Weights of a small GPT-style language model, trained from scratch on English Wikipedia: a variant of Muon for these matrices.
Each number is 500 + 50 x the weight over its row's rms, rounded and kept within 0 to 999. Layers, rows and columns count from 0. Numbers have three digits each. The size before them is the row's rms in percent of the matrix's.

# k: layer 3 attention key, 384x256, rms 0.279, rows 282-319, columns 192-255
# q: layer 3 attention query, 384x256, rms 0.281, rows 283-319, columns 192-255
# v: layer 3 attention value, 384x256, rms 0.306, rows 256-318, columns 192-255
# o: layer 3 attention output (transposed), 384x256, rms 0.333, rows 256-317, columns 192-255
k282 121:498531520501549524506518546489492545496453469495603539505502530501516553548514496328502501464489418498516508468555410589508492497568482483518436445542431525455457476443506524546397481527495502
q283 101:481469563513460587485498494535563434468617490515483427448465419601410510477496577479475504580456545482485545401544488502555499527541448479434481535496496482525519542493512639450531479485535532
k283 114:508501609509434528464542516458562381453549480524526491455605454519475528480543468440508528517489526518401511468556529495476580509531514509482493492470549501437518475440468626506557546549532510
q284 107:454442522576525470509519513516446486573596534529527483436542550475522580414526486557503472495486556552457537535539457576454498488509485567455380436485586461490460572517502518563536526554431453
k284 106:462480527568436496415559454399453434543540497531584463483519532586469527465605480506466583502574532546449540489467445560436448476500466567380588488533576522491545558618456624471512479468495461
q285 100:500337485511552457462454456456551497475495477498511555486518511525544544490614513547576481546503524552536512519509554423469417551413464620549504413583518513467440518634415474495502459524543509
k285 110:535523544592552397500534463619406482419477439495494579539542509483521474617555515570520467490532509456520524422535596511478464549475522476520536455506610539555417454536467489492526397500515510
q286 105:480519593628430468473479508465478474474563531542533493549489509493441485432559521476505512499446507557554545524502525377412486492554475552520500510512492526484513428519515452554430475453476519
k286 103:515517456483449507460503523464623533471503547502513491520383464451552416502521507555601439454443540490505557514561439426453530479521511439536461518438506502553561438539567454571459532527512564
q287 107:535561451462586583436519500539430534451497554471452554487497567539400475535509510525475522450451483485476480465496408502502546536542502440560564443486506431566470397525497472434579454567500592
k287 106:450516454487543516507495529536474513475414495485523443532406509483485486528459530510558487605475439416551493442552502465558443502539597459512455455387460498565531460488513412508482523444382476
v256 100:509505463552537484523494530621382573468442444466606462502504669566529518494550525494499458557494437494552412475480468543503543468551501523552520442445609605423510532585488514541605445594599527
o256 103:491494514503531514509528581463459512590577513612546486458537477476496411486489401517541552520532497542484444550596583484614496503480480433495481520574554546518482502397467408543474501488462444
v257 109:452398554410407509469471549545499516485528497584454452466501516431605490481629465595528491503501447394490464510494524448396502485485542544447500424511472464503427525400520477505566499469487474
o257 109:595505439570428432472472519504525501508513515456489507517516419532432545551485525486564508435508563544478551460427442537449573487489472479532484490533531561424585500552439403568451493566466399
v258 109:505494521472532512478544494365494436457470509520558537478481446431458502507484497378457502481463560477469524467552454513555457541471472477506585471471405489540531447544530560564521548451441638
o258 110:497427576456535475552405532504459421524507494488405501481456523529469553429599492466448445541509515510517545519514436478491491493511439526505477416462489573553549546497419472460554383385535520
v259 099:418479454459546441485453416487496524481470480420489448507513476473491539469542491442503469442536437488540467471407557509401441476518464443499492421405432461461384505521439566399489469435456547
o259 102:526468477540460525500612544562485446438565549557518493506501487511530519515413559476510467534486420425545535538597551462462450542526488519503502452516474515508412452435507566428520498448552462
v260 091:467529418502556441553530471619467471449472531491451469497479487450443523470514524546449464525507436425585475444494482446579535468549423433497548485472536449567515414484547547494464525500436530
o260 094:471495560457552519503459587548580443495544485490532597446488486535469397447451473427468526454542469557495437479471576623539466540482498529576488506521599471500537453401575536503467486493452455
v261 096:515435636467498475507563443509521474492570470394493503567522477471538538551534503498506562586533526504489598499496493487553487473488568579533497482472582517526496481443469488541455416442451523
o261 098:505449478568537576547432492509556485527486579521524447540376456541581453521490477378459477411430484488535526522545442408494445549502512488571478528502388489473503492505562649493487533476486489
v262 104:477554586477482530570425493497553536506542473458508544436482486453471492451403453546435474551440531569458401500540509526427523441502524597549532481554440436531502537530457609435496482475515500
o262 100:459407535431487574498536461446497509456555493456459538501525462436459596526506546464417558535473502503396544518565432468565604482462482537471506559477469519441501411575542454568488491455479535
v263 098:444573472456441561467557549498481482453460431495472538537489488491396561567500528486431490490564521490448557530491529448502434514549530513455444542480555508427486543472488524410435481422612488
o263 099:519475484479506453432462478477484528615450536466536543520485422608581434532545517509506472513554432496497501471496513429515496472452485532485521574480520539508511557493538467564474531494419539
v264 103:527437602521437448508553578548568482424617484451534573454529499460547478556498519447547487538502515556549486451471487568528455487434420501501518497462506496384564470505440443471493542482518557
o264 108:505548439481541443572547495518557564554540486572470461488526440513528539453534553486426490425514461395558469532499564440453381465512543605450430436511496424525374551377491484485517490445479454
v265 099:473546446367544596501456595564532408445488444468453524616467484521511360542462508526538545544462609401504579384519450520443523431527479434453482464553517457574544445423536578508507467557495661
o265 104:537507537532591656557489582471489426420448445422516515511559496489521515624474502425421527538520483514486524487469546528624565470501564496495536623473439513523550533528416480453500494432530491
v266 125:465563505529504450509492502526521533553532503470600546471523485486472459432465427519490503362455560490478444483530544539438484492562453498434573637608466488476443532454487546430587442551570637
o266 126:524458454404507510490493469488442444505517514503486559438533478509448470561543415553443533485520534480430512524464493543674566500447530517577542464335520497559467519601474426498589459592521502
v267 097:469575479466500491536439581509444567399436547491545607441495522513390446591485544563563465550608534547492521557542520500444470504490500509560482587521553422367514511453537498439542435514519535
o267 095:442554538372498518443420570510544473488465430465451480530560508512536474406459502573466493478496528430495493431462533423543414528580608470431485571500536503549507513502502521525456527590465509
v268 104:601499466552485532513505462506533445488434447467464432566530553556602447450495474494597473564508489568477555515418564534486462531497451462450547533435492580435506511518534526473412548436533375
o268 111:509474479536487492435545522477476500556507493502563615440502486521500541440548598537554382498468484518516509511495523501469534468460462488545457463671594445382508549514519491500531456599428431
v269 100:484585469501488482446452505470524477518504540490502552459536461542577512530442516537501551423498488491514487541476422522498470467461489446431461546501482463483468448508499570523479471438543521
o269 103:551486513456462521408589508517462462540417508476487450667432531484534506507565462430484381628455465507489508542453539451509474596540442564472500506542465525486537397537534486536585486533486467
v270 109:480527523489504436459508543577491513471459470419493462546510475553537476515472368447414377528445361546485481442432557493489468481520413527446411502501505555547520450515472514496443554513515448
o270 112:502485511470576556486461542439461489511552477532466517492548539455536573475561502462473443523428490494493566527527452464561492512445505456511495397524533536445453518466545512503579544503430435
v271 106:589582468410454447485519544455486472446561472495491457537560487440559472501502450504457450433420523550511443496510530559561578434509528503569577589476616459486509544514505465444421471417487494
o271 107:600407392537584479540521540573480540400423468550537456503474495426460548577504527534483434572502488499462515514507448459433462456445497416506532466489494521547510609486503429513464562513568515
v272 093:477495479495585430486527451439527510468549511428399590571500493508523434594443596503538529526537331502541512481434464527547461577542511448536491571437440576458483440410473509522431497559439545
o272 097:438477505535517433498610497414404535521527503469546466525481514591585466557540598548530489472562508481527513509394484405505430411479507440435496565566495514493497503466541495503543485499533461
v273 113:493472529464504608520510502478526453559501463506468404492480462436497523538615428465482562526529421458477460518549472573564562544485533595504445509488464594488519526449525493466399523454481448
o273 112:570393581503493453462527460551569569482489436468545496532504472482529582494551526444572475485555532474467511532454497524518464490398415414520490484452455533444433549487481452506451477479523533
v274 098:516495498513508511466570446426466483546539504439520516581405491515440446539599460624539378507494546491568503514449494571479516517533421522513478564389554445458536581448428446437531444460467506
o274 103:543582537462552447376497512431525542483482491455502417567529489550505428450436596488471518495465474439526534560493478536413497448419555494499543546521402530411546546558442568573566550496484437
v275 102:457603466470495511527491558529439523507405492515507549487494547487560501536422494410406465373569524475392547528485350546436491411524500492522560479508454464544536478488451472520482539424518466
o275 098:440485472516541486565554538473486440540454536548498454491467484480499530574537450509522505545471496521557479450538532538489559466578442490443546462481480521524437439470498493522498414611554491
v276 105:481613517485475494497451544608497590464500515589465567486483500492541473497502471577412498519470501505477446565435507503478571434500473496470539491591541489548491553522572510646451515477559524
o276 100:464481433533423479507528555543512561438522474436475489439519578540453456515451485445575539514441515595496454489526543395460586419442375556516469481559470568512429390551452394508481485464518414
v277 093:499565535559553533491444519482395385313455439440516453469517497441407386468452501571625488478411549490582556561474459562471467433535525536547523453460481412516464546479445441406543521510458498
o277 093:499458476395506520470532547551578537525473522485575462438531467404486522497430510524501521522564416462549452587474565555459520494491511424454491606426495544460508467456534602543503523423493454
v278 112:531445550573511543530566422464528514548514500565417424551625403497526437489513516543488524585523512455487490468503535516561490491474449500555452452518437520514479397426520507502485475487482466
o278 115:493555448485576528430451508582463483464406416504524512404471576504532489518552509409485540472552543523495513518486539506499437553455495467482438374442559516478495543520411477472526613502470445
v279 111:462465431550412443611508445534505391561529537534525500432465502483562527436422474413481474464480466493531417463542461455496475495534489565601534545431435517509413562422431519476541413442500550
o279 110:499478641470492558491413452540534542514510474416489423524452457441464522512391459530487521560518501452454489442533502539499524412585498467561436450525495481455478513457566488519450553482512517
v280 110:592369528546383558525428595546401498514481470536564503556535513419466453459455520489494540519492544528544472495500470570507623487483471469532507490470485551533401551614476499514510560497524523
o280 106:473478546418467494478531492472484495462552516527468525489523539543493579530561498408557512517508471469624533476494537487444611390556654503408494470391478510492492509453510512506481415460460539
v281 117:490551468504563545483472561538429529479435417549523568417497524497396494427565469464478474343578594556417590650532445559523391468499504476543530430457480535484533502522446565551522509453523544
o281 119:483477531450502492587604487531568421465471439530443463519564493511496507476446449494456584566486459431492382477520419545542544481517541535530492457448552477485546606505484505461435497561530447
v282 104:581391499521530491397524452462513417481490519557525554552466524567493472422509485515548526550513525519484438510493475536540547464513516566507580537508459553425505480470525451561505610478488511
o282 104:478540448517555458531456496570430653432426523465424541462442516563583462554508548567548598424529482593508517500445598547438505470602506525449560520461539453489480584544521510538513474438500524
v283 095:546513526536512497517526454487463479508500451512459479545449521443554519510408582483558469443515546481460504540488441471584441480455483542469531531494453490467454582540397532490510608646409466
o283 102:532522497494510553441523456526560485516428497565613502451564508384492467485561497518523451594467540404490386579363516520561607501502463447487529529528555457464534647542430479498496485465522469
v284 102:561526556513532564475499536483443469568520473454504480516452480437475480556534497434435547469507505437494469451493443510553465506533496537505499548505459543488461505505448527498418433511481584
o284 105:412545532425528498519510504490570505464489495515447550414527467526480585497527487396499521442529517513486473440612477556523495436480573413559540449464408503471489545373459572563532545463478545
v285 104:634555435444480529543564475515498439536441519506524404448458549564411491541535544489577539580473413449478589389574456523557538445570434559500495544515571452484529456501516487478580503547517503
o285 108:460523625535594499480470561538513411412477566378508481505501472519576540435543450549371529545495533544566459506472512566494586545445516455508482502594580503597466642514426552460423485477471522
v286 107:572412541509491513473485476452609512446605523450571515556501471540454504480505456494490481547609490503378525417528526469516465488506569477505486499501499493516495545532422509478468501434427535
o286 107:465455480508427451472518468491459551510606446539507503530448542440458525495554405484567479390503500530604582545499403512470502470405486484544557472468461536462459490645629545495509468440471490
v287 114:457518541410503580474565443471482430504464513452520564569443461527499504485485523478488496575576515425388517492529433609491491572561491566438570524485569558562477520533453499525482462568416501
o287 112:492577517572502510495543519542620437490540478555415501596435505465506493568542431490474483508477529532477499531519561527549535510553478436521453444535431490464530582502466457517464509411548489
q288 094:470501418459554461598536555457449450493503460463550549539468506601470500455575483517473447494547458578539445430378498473513553485579473564509489454493528492511408431532577558392522425535513384
k288 083:468449479509495524428458515555517509569492540485549428533539511424375485493521512516547525478485464460481541566525556507540436454456589432509537466569416487519501492496501508501409530489467470
q289 088:461440512539475513547500444529476544506508452480465470530482482559532548547530566410546490491513469498518461421557426436498471490491503491424606469549473530570499452584584429513483459420445493
k289 088:503466488502378519496387579467511422485519565605469516576499460490535579411524456523481522544517482499438523498434457526536488545516482417512374573447491508550516458538442442523507462456458389
q290 105:498486498463527467478466512474467571589625438530578516509460527463519534522587541509536587417432404436511510503548503528475480453519460518516539598499517543593466541496495635504440492496442433
k290 096:368533492462527565515495554515471448538466549603517491476488458384522546550560507514527511455486493487544426419449509618545462553520394500509464478553463535511587528471522563454471458437595454
q291 100:534434527567511578517450446565460490469468456460462402437486484521447490512434463386523421618547510520467517434450477435451601498561618555501456502445590491469480460478362481445523542531514515
k291 092:495588495616510587460504539540475493564488510551445472497571484368471599420543482502516528516532528394508525466449470619506431447462432461577462559551458504393489507444531433523473566551542452
q292 102:473511467470537467529474554493456430411488490477436544557548398533509460495531472581446542481521443547520515533492543536481554473481463525553565496522482515492520462518564470539442479391451463
k292 096:550528490482614521523467566548518473570558464533525494544479444519573513470496460536409494594474489506460468529493466430582526509489520554400530479502544542545394486417491501450461450452518479
q293 107:450495464403500499492525498475484393478496500561535590528502452531463441440537532506551582455475464539510511490493509504536460453562529369527543597423453515569512429475592517514522492457473478
k293 097:490449527580489455582525596432430488483461439584536527455566539510540560545500475486449512466481479504421467552468557470524580430504472573445445465467538474583388570578530524461499480474452488
q294 108:466504405454549496518341485537414552558437433552597449489455539532531488445357581531511516444496481551503563481430517517422526498641477467542581554455505441419428490395516478387406506540484462
k294 113:535464502517498458455436508546561564497470576524501518526448485464562505467418485465390351455480560575443453520500476415456491498441457490411452523468474490471460494494481428485490506548484502
q295 118:605562585482522441474463443528406456539476477546540515576529517548488480443481392500476474568574403499539407524537565599502513542528518557540624513377488447476582514496588597464480499446542436
k295 105:546490439530493501434413517491484516503556480571465478462577554530494529550508519440582424425472526581506450511558527480507486501469474468477437524481625614445458621462455532519476534480476453
q296 105:479484457461534611448526523420542459547447428517435538491469463459461473464554514485507495588559502389454472530442469515511496522533595464465429546436394629585504513497364509412493529494460466
k296 103:507544407489569417566552572590429518481429575538511490694539585534570486446450445471431529537463537452520525447452495548472546461519502549537490575492402527558500463449519470527563473522523520
q297 108:477516501418537418518491439513552538535550540443565472522560477527451455454524446460440495503541469554425488516437548562473513509387471531527429559543529454551461475507531506587566417536397578
k297 115:527504453562447534570461530543469505565480410540533493547496475443472570566505520539554475520464440416502471464460529517430464476503470545459548443429540506522538560515527582513511469449574484
q298 108:472461463459561454515536600500501606463488408513407580476538535532500456446515495478499501490533512519454536576504500502547382470618426564462504534554544441464497493479526461472361526483452492
k298 108:465465523517417546507519462515566537499434532402523519489481488541586527500530538509465432434470473537510466499495580585473528416579514466472567539548316579513493481566460433599514589420379581
q299 108:499522530498475463487534583425488472535505433503506583507481578473504474386499534491437450515504564574482464602492591600534448429488512521419506523507505451488487493578441538560439401527396535
k299 108:499448510533497547523520528525523583620537556456505557426464576596528375427514466432416576521549531488432402458379513483510563451594504419504464613453500410564441439483570566433498516489507562
q300 115:445499508496542441580536447440562472481534546492512570451555404424447510529496437455526526543471567458521411480515462463454501473472449520527449506532477476478538461478440474510560427561590446
k300 106:531560492474561482519478511563509483460479477440469479438456531435565514487474482533482487541445509396375596550520486426520425392392533522581479383516427565514518502497515511526507502464545490
q301 115:434547428532474576387576570533572508515485511519461521540520410450532466447495492496634492510477554560615446438505534320469478511656597435496488552573533442444479486477467454461463413520487480
k301 116:561491504455452469406459627492462499486549475426487470533534561492535471443511465523453476516476482461488478546403522430452468597417631570498564476504416447402582456472470485494527529591536488
q302 108:603555401482509492471577482477402456536530497450517488568562585481412505460524488452479488530475364535354488457466565517465489539459526533525476503454462479479579469526553461512454500586453531
k302 106:494570444477468506460497539530477476445506391470538445449419485332553466501475501512510456616485433483581511498512519449528495476539461420496555435581480512567559528551486508459419486522494489
q303 113:542484520426552473448512431496449529466501479477508520407568502441470521436476464501429462530540450489481508449527469421523466482443536519549493411409398523579481448414496499463511544484480448
k303 104:621516440529498427546552517528439496490446446517585391430555536492440552520436420428453482616533534547545518479589543446530476459430519470441435551497614573481412522453475519494485497504412503
q304 096:538507512455509466416442501601539535507439435479438553479513460492556529486549473437610502554544560597500479497445484493481557464466495482529580507589464543454567496549588562568586561565488579
k304 087:528418450451464530518435457524537522557463511529399444500473538468490415511489542497455462470468511454433551603466521451495461547419494482448455469630577479425500551486442528459451544526431385
q305 091:528458485514551503528513496507585559449509506589440427439439504620484469452518525456550509514430513556434534494526561588457468529464537512549550502534561484452491485440490459530462601503493500
k305 089:510481478450406499563469557538531466457563505455474502397510390485481525493419471555495508643563544541505489483518540459522495559521447558479538483460404549509514486523433494505428479507504467
q306 111:618558474400566501608504467521449464429459591392509480546400543389523545463559453576573555402459501506557431490444460458475542483574527459434579479480517549524595460571575439584492506454449416
k306 089:462526489554420531542496450497581570451502441486547511475503417495483499450567585508499449509527476571379486492534547427479492458532476532554483483503476529419425423431474465443481456444523454
q307 109:489543550474503445478519589462415554542465509562548500515421440531523533477458504430475466434453441548541560542497492502517586548539473445508501446457551454490441438556541609441526454468441527
k307 093:539585492530458586482461511444469432393524477484490486528506480452426541585534478442499474401530483461533495415502536484507505553560535469566507426446529524423557443485509444499434570512553555
q308 133:501464476498483495485480575502628498461564511514375506472569441477476535524546539471536476506585542508484475439542533456517487474465524499436388492468487565498506500455483395535507569450524518
k308 096:578510502500519481532426501478467505554563469445458425464554561432491520479501439549457423470498595425512496524503452581565463527456430459566469469547553475534476489478518555508536463528436483
q309 117:440464504487499551524480496524567484512502434434496485425449567459463469546470462570587539415505571446496523544443494529536498488424482542538459462551456484481509512538512375472491488490484532
k309 095:495508440492513477481529515575439478513513502499492472498545488388500429477545496488500539506528526386481485567587503597580476563420504433549420552605414561440481504505542501569537527532468550
q310 117:556530521503498432450441504590424529476472475585507452562502498520498498425588478495493543483466346576501448473558540515438542497593467463533582524496474548449598464511486417492530581495517479
k310 090:428470503498469548552468496468484444521532491472425510496539466502489607434569521584535469504529566429467407510456450560503382493461447505588511441562493529500532541474527476566423506520438418
q311 118:427503511487474511514548478461578467525477445430447518565508464491450485436576459505589552500559441402524563467468512519495465494497479342518546553454453565558520554481581376541475505536503571
k311 119:464504431476493483427493520572384470567429442544499467571565429458442475573419426446440485510463461431475461504468575587515483506516549546483504594533487517465485507503605511489486530566530493
q312 109:557515491432584516521440548525510529433604486534449528475471497458522574556484556482498420516537512535502547477625496534481515443449561480453489460466471550491404534442536470521570433421515524
k312 111:495439548557538467520528501468576506493550509459566456526486490468490457560551477437584487539504576502517469485504462490443580478520529477497484513432481636552405429467542506458535428527478548
q313 112:495575522466437546428472586502514427443488468461435484474469481529413485456553461539506526499468451618425520493495505454492449582597445458481574601514523517540414399473498412492463523597447518
k313 112:454557428491504527501435546450446491612475551501511454576562462460459463545529478466581452494619426526516421490465526451425476543595547468425521539484507425520487535506540505560477473475506596
q314 096:453483474523452532498613516476436446496483555515394537533388497518530496603480455578496510418433417496521473442431404531483448566537459536528474515471416506455501548393500434536456445482555475
k314 099:367528603460532382464531499510530538495486488498454511523410555438563419544431519482527592393496504484448554470462456425468458530443516476550506393491470521468489480515418460534441605551521508
q315 108:523437365553453540504440562535500515484481454526532486531474473466462426360472505516508478490457513592429608564435615598482610498401526529421513588629546517440553500509423563507440497491509546
k315 101:412364457491523516511552458471465519527531635503533572570467460543545591424582440451518598467582513539482434438433500537515525498487568473518520582494514512553439439498544456504457436541484575
q316 106:502481525490530537549410495522512511504567504421373442519439412482446464599549488524557483425437436482480556508472509470435538513456563572413455399537546475486404565413551442460520460527462494
k316 110:404510394510439571478459420533584516546444501519513428530567486488490505514496547511548444464483428476488513439514485507404435500611446486434488466494559431444442565409428473511479484480471472
q317 114:515413488591469462470475510563574554486509368516522500415500463448394513445443536481474457524450582588591464498545557512537571384583416527437398469439432434470446521501412452496429376430456439
k317 118:483379425520510440515488487551559541630537495511547605372548501539423538382467566560427496488505445492459488593466531595430477425543491573519527497539437550429395454463406571476524504491443483
q318 099:461570516457415442489500511535553465485525517485410493468510470467515533496536536504434486391483427502467607541513552460574474481589423508484497551450588478526532479500437522532399508519546596
k318 113:531416560498434527485534557467611605450492568516507494536506518531586514438476552421519506536494509538543506496483622450548534493472510453360434435534442531436429585414522457543470426500495527
q319 099:522471480505534505528503454486512563394467505550498493431442454473487531575483506508478508413502506483458524561575521475561505523421484452497453404393501424485519454410551426572452528483506454
k319 104:460493552534435433467433487488574464516474448550515469473480495353517575526434536426446476449558448531553569586585551487492400493472472555452519482546561461454378564429437496480436483516496439
v288 099:471517486548497572506500456493472515425512507496458500471560546409540425452540561454545419464455565445497479468534391531520519567491455598540387577516557515510466460461500494519465464549549618
o288 109:569516499465431504520531562536508474579494511420513478462423533564386586501505482448465523504527440514439535396442506634589574542475479445513576489526431473503524542478467499516466491489499481
v289 103:523525511500463471455476490503433520509471548406619503488458512512527512513442484528451505511467433577410507487563527521584609544459491578627558567452476504490519510519440502485543597410500431
o289 102:499545557548584528641539463514498431480522554469451518568504525543557454529514495462567406554411467510474499494500546489543478479521528474508422491583462495502509479495541511520445560528459589
v290 097:541504538448642516422415523582470519431526534435450438568484429428545525484498576538475479491552544530549522498507514570495531436422498497467571514516475544505539535505559468532508522516454471
o290 094:483453450600425512516513425453520567512449502492604535383542524558480526496488408488504418583422517488441576532499544514514486551492484502560516487461515474522557412572472537398508492514475547
v291 098:575452566481508531499436519611469487512470529499416491536457420565590483500492514513533508469564523435469454606451444442561422418524570503467443491437561433484458421509533543458497494483585509
o291 090:435417447453471480521476473502470469544505580427485514476397494450484529408557486486469484495491453587530519509515538380407516499460401547469559502532556557567486486464528526517432497520468489
v292 099:421471446510492516537535417516477411492510479560460511559615471531482498517439507455470512524418499548522372426487480416486433498528531501456500481554499505463573437479489515493463575439570551
o292 110:456536471532514506491459599530506586506496465475442519483492484557545474504621530566480480487491526525447511505485462534497519499479538519460384502529612521483383481496486460493562548507526458
v293 102:446416515542511447589437491411500580492510558541485555460491484517557460494481558447533540533462530503467455480482489494505540443527467426464498447419482523513446531486572528501513429388479425
o293 095:457476459389621520439483491539447418472520370508515531504506602446493469529489458530533554478609501416580554496455455435516530576486525545410418431478511521565489493457502388473490453522568504
v294 087:429541494495517441460476592432498393564428499449476484522591533545520566547486514505437513512518518502487511486607599456565558487495550424522452422484463500433481539551477532466520485545439475
o294 088:478418462627507548434460534492435501493578580574523514528468524451514547413530488437573546580408534527547486465380407526458478501471453461427455448563527417504445513527513476470502519417552471
v295 101:557398449492474477480552539513541544505481413554435475492563434477464498464496523530581543470541433438448499537507465517461378488444511397471547594549502463528504452445439546495435506551552492
o295 096:503435505508490509550496414415532468519490575427491517448553524586529470492530487490472483489489511577541562506493505481537527486416455560492317453413513582508543527505449444471508546404412494
v296 103:546549573478511544569433538515474523461631523437470504547416465594573496489533525543518415526552508517406411458465482526520503611497498584552554381479456469478532457514484513490461618487469478
o296 095:456503466475467490531447499528449482557391489543547557459456554480488431485517450457469511500576416481444499552473557507463471515542503448479476602508549497531366519559593563564510441572606506
v297 100:487516534418537490485555569538618552450575491428375482502446474520488513569575457516529539454579488545473515487536541460486481385433551425439516457568542528515486562484459465518513582423439499
o297 106:455501502496471594440357506603418611492460478561525516455542471440512481515492474492443478492525537476546525558437436554466477582601505594500450611477525551490564471492464539487531471500550517
v298 103:464489618479448463415493541564480551528508576548493581519469465438509464471505522566439557469514559530538557540473557487446508547456459434597519460526371479531410605371522493451471480494546534
o298 109:616561388518500529457527485479568466488488478469603440494531561511431526410581502476481465569547476527476503496457485490548498506519461572470454563503610462497624497591441507475575567461442479
v299 094:443415536460465517450493527473502405552552457461434471487596538479420495478465434481559533473482554572442471486557560489498431570456504519615466594559559537576569495439459432514494584590547514
o299 099:554507526491457472584572506429488532501560563508498448455450471539549573501666479490449493499507487451485460588487419539461516434524492551524498438489509467429510436553482529511517489492426446
v300 100:404404537548425410454465460540559454439387404572511523455530459514520507464534512565492584407515537467520455467544542510480541434531560564503457472425541510510484566466459372471499410459519484
o300 096:477515414463554466579482541502568565579550454505551458487498511584535419397497501492536448525493543461579570506449551377466517506497478515546500537515511533490525459508560556524513572417430472
v301 101:543469588473447443459484494565458451535561468534537497551395483454536586470483413580495515520522558486388466527567449517561531537376517449568526462503518516530516461523448519548513533516432478
o301 096:516428427517464498522537445460479479486471594546506515499630538481479434512516459452542488453462477524507524506457493411442526530456524525440542644590562441575566502550589507506520462517452559
v302 098:450489512466487495465458511463461519429579427559576466477472587494509587423498640443523532559511595494427527540477438464462511567402390484532516499482464509463531468578502506559432506482519518
o302 102:545512428522537539461504460492531457523476567508510515577456514475503471496457429506463473544506566479497607499563472513569502485479531509460542419564578413558482537493532504468581551500487480
v303 102:625500498481501432494383536523405498532496473523553526485523453509538540514532487465523496659412528466449619514488472422528492467569538514535488549484519544569472506523448482446514515450540484
o303 104:439454504500472522527432532407612544517503495442529429515464465497490492430494482439421496477527554453453442454516488606484470526511479509423607573533514468507515486552552571475454440486455466
v304 102:525574474395562484508480484615544529497480616428578518602486482518532527546513455570449515447531576534440547499649489428475508530441459539586520502528480463551416474474520562479455507486525602
o304 097:517429488631427590580557428498435478557494530472477516511537461501453540506482396463533422547518454487462384490461529519513466588484541431423489548473452484426638543491507577508485541559492475
v305 102:505500534550447456406491540546522455419420441532420540515490388539521523541502532435596456483544430512465494562521537482463474424496607523471534590526500512513349470461523436512462484480501573
o305 105:411570433469486619490451568513518504640532443453517476462517517435440530450540488524542499470541548420566516489452485484511429572447515496563451532514570512515472543506446451491554592498518471
v306 099:452472465483476569490498530537502508478496454493499526515555463542467469522524386582527464514543437542515520551478489481419529422456588416483526492510467598583448507403456425442495515455537492
o306 095:509581558484525550561498425442580446531524515506507508465460453478542527508528610484497553590494484439468412429488471489522485489633516553570434584468488468416541490564423575500456531484437440
v307 103:510572464542458481475465496447365473485513441649615460496497451442517484437391527515502543616424539465408531572604539443578503537479451515610533530449517549515526459472479589554477481450464496
o307 104:466473484531533483569504512401596539537489495446485614600532575534423460485538537553492479445444533456429427386450494471452401507399484466475415502590551441595478526476472473506476528517490510
v308 101:514427468643589398442520476586520514553467512487515526489440547530525474440434502401438478573506553501463429476467550484629568421487436541514503531462555484465478458490528490564499447484566533
o308 103:477424563469389560515542493521464543463519546445521524477542468498481503522490503532438553409487367456474553519451437590501475540453531550491569507547491514521517435512522510535457518447503545
v309 098:518523502555409510479447396496445485481498539494599566512494518493537517570528540475480514510512486591538477479408541540523514488539488419507480582542483570508510441492519492521495443433437455
o309 102:479499500487522457582605474475585473498467407505493403511535499521514416423376530509479474395519510476529496504603482409481500506533515583554596524531500451484468518483482466567589495520467541
v310 107:524536524517481521405432498557477506534526429510532441487452461498450529518509467540509551521564453532519598549507517552607422538534472505505485526448542491458431517428491554439413440488462426
o310 100:410483543451450483509594423451491447478475546412542528498576423525503535416459537480532504442425531513447501508500540501409547509466499454480453593502501460474619515499508462545530403427493547
v311 100:504593485420465466541523488506489476492478526441530589473534509574536595535545526516488428518375509528575501481450506385446477433541529514498504523501539532580509514583502533519592525560513572
o311 109:499470393575529518518458575534588531462533486616511425527480474445540473499449512528494433505472563522470481443562519441557530420461601546474547491467515498405448437517550370434435470499471503
v312 093:510437505476481466468500512481394496536572500434488458374562481502456550491512492438489547542434510512536492501464532514587598548427448560553495449424479486460469510423483457469466459553551443
o312 094:453530584484494394527512545449561442514569445523514401570450499518554497492463421551592545495516519473533564477542476578518552446493542470451449493488624465470544444483516468473584456476489495
v313 096:569496462506513455447535511512497460522468454512411499506539489530521469528461492526536547575519494337547570515454559428496458409472519429424557378500463622448532537440518546444539551429533562
o313 096:467478601520542597509472468419482593391501514395535541443462447578477509479633489529458550469471458567495473547495580507441463445464403602548369509518541546450534419549526505459504526515531549
v314 107:562412473573478482432502462488544539492427395495486425423462549549398524517512489437565560524490459417469510393592426587535580472525510558525470475441429496438522475524461478432559418481506513
o314 103:494515542499539440510486513540482437540557490515403576491581411481540500543534629513591497526508587643558508588436532506506504498362505482515522529554436545533454523496590472493521517482479564
v315 098:479504550582472460506472386525458498608514359590486463509496517486600497510441479472483545548504532465505538543453505539560496488584530528493489604567543467448515446499443450437485551491570459
o315 104:447480471502420465498554546497605473431504573473506412450518466488406541457622525495496562482502604486457503516482474532477575471401434465459480522522610567539471495549527425556499431541408524
v316 099:471396406529492473614444523494542478567458449495550601465461568514517484567481486465513499581446538497582527419469482450520512538568495470457518435526438522484472459540412423570499495446532474
o316 104:487489602562494501522533472468502539476560496473500444514476503570497447432538535543477504460590522417490485508517510548512523467520532516492489444520422512576470556418516523441451538496495473
v317 109:447486526478475535563560427515477526583390504482481414611575580514467476466542476511537523484521450458487474626520553526537502587503568520457517571591450484442570472587484496557494479520525496
o317 100:535445484540443504449501468479544515417556602491468546559510366440507512509556562448451519564495561555473579499445336413386533366514520513466456459473585553589464490429531507549439472509453577
v318 093:463468448519606469483562482497470488508501600485409485531505507542451542473482482467469495443490463572537437538440456545515533433548563503432537439546501398490524441487533499471535519471544481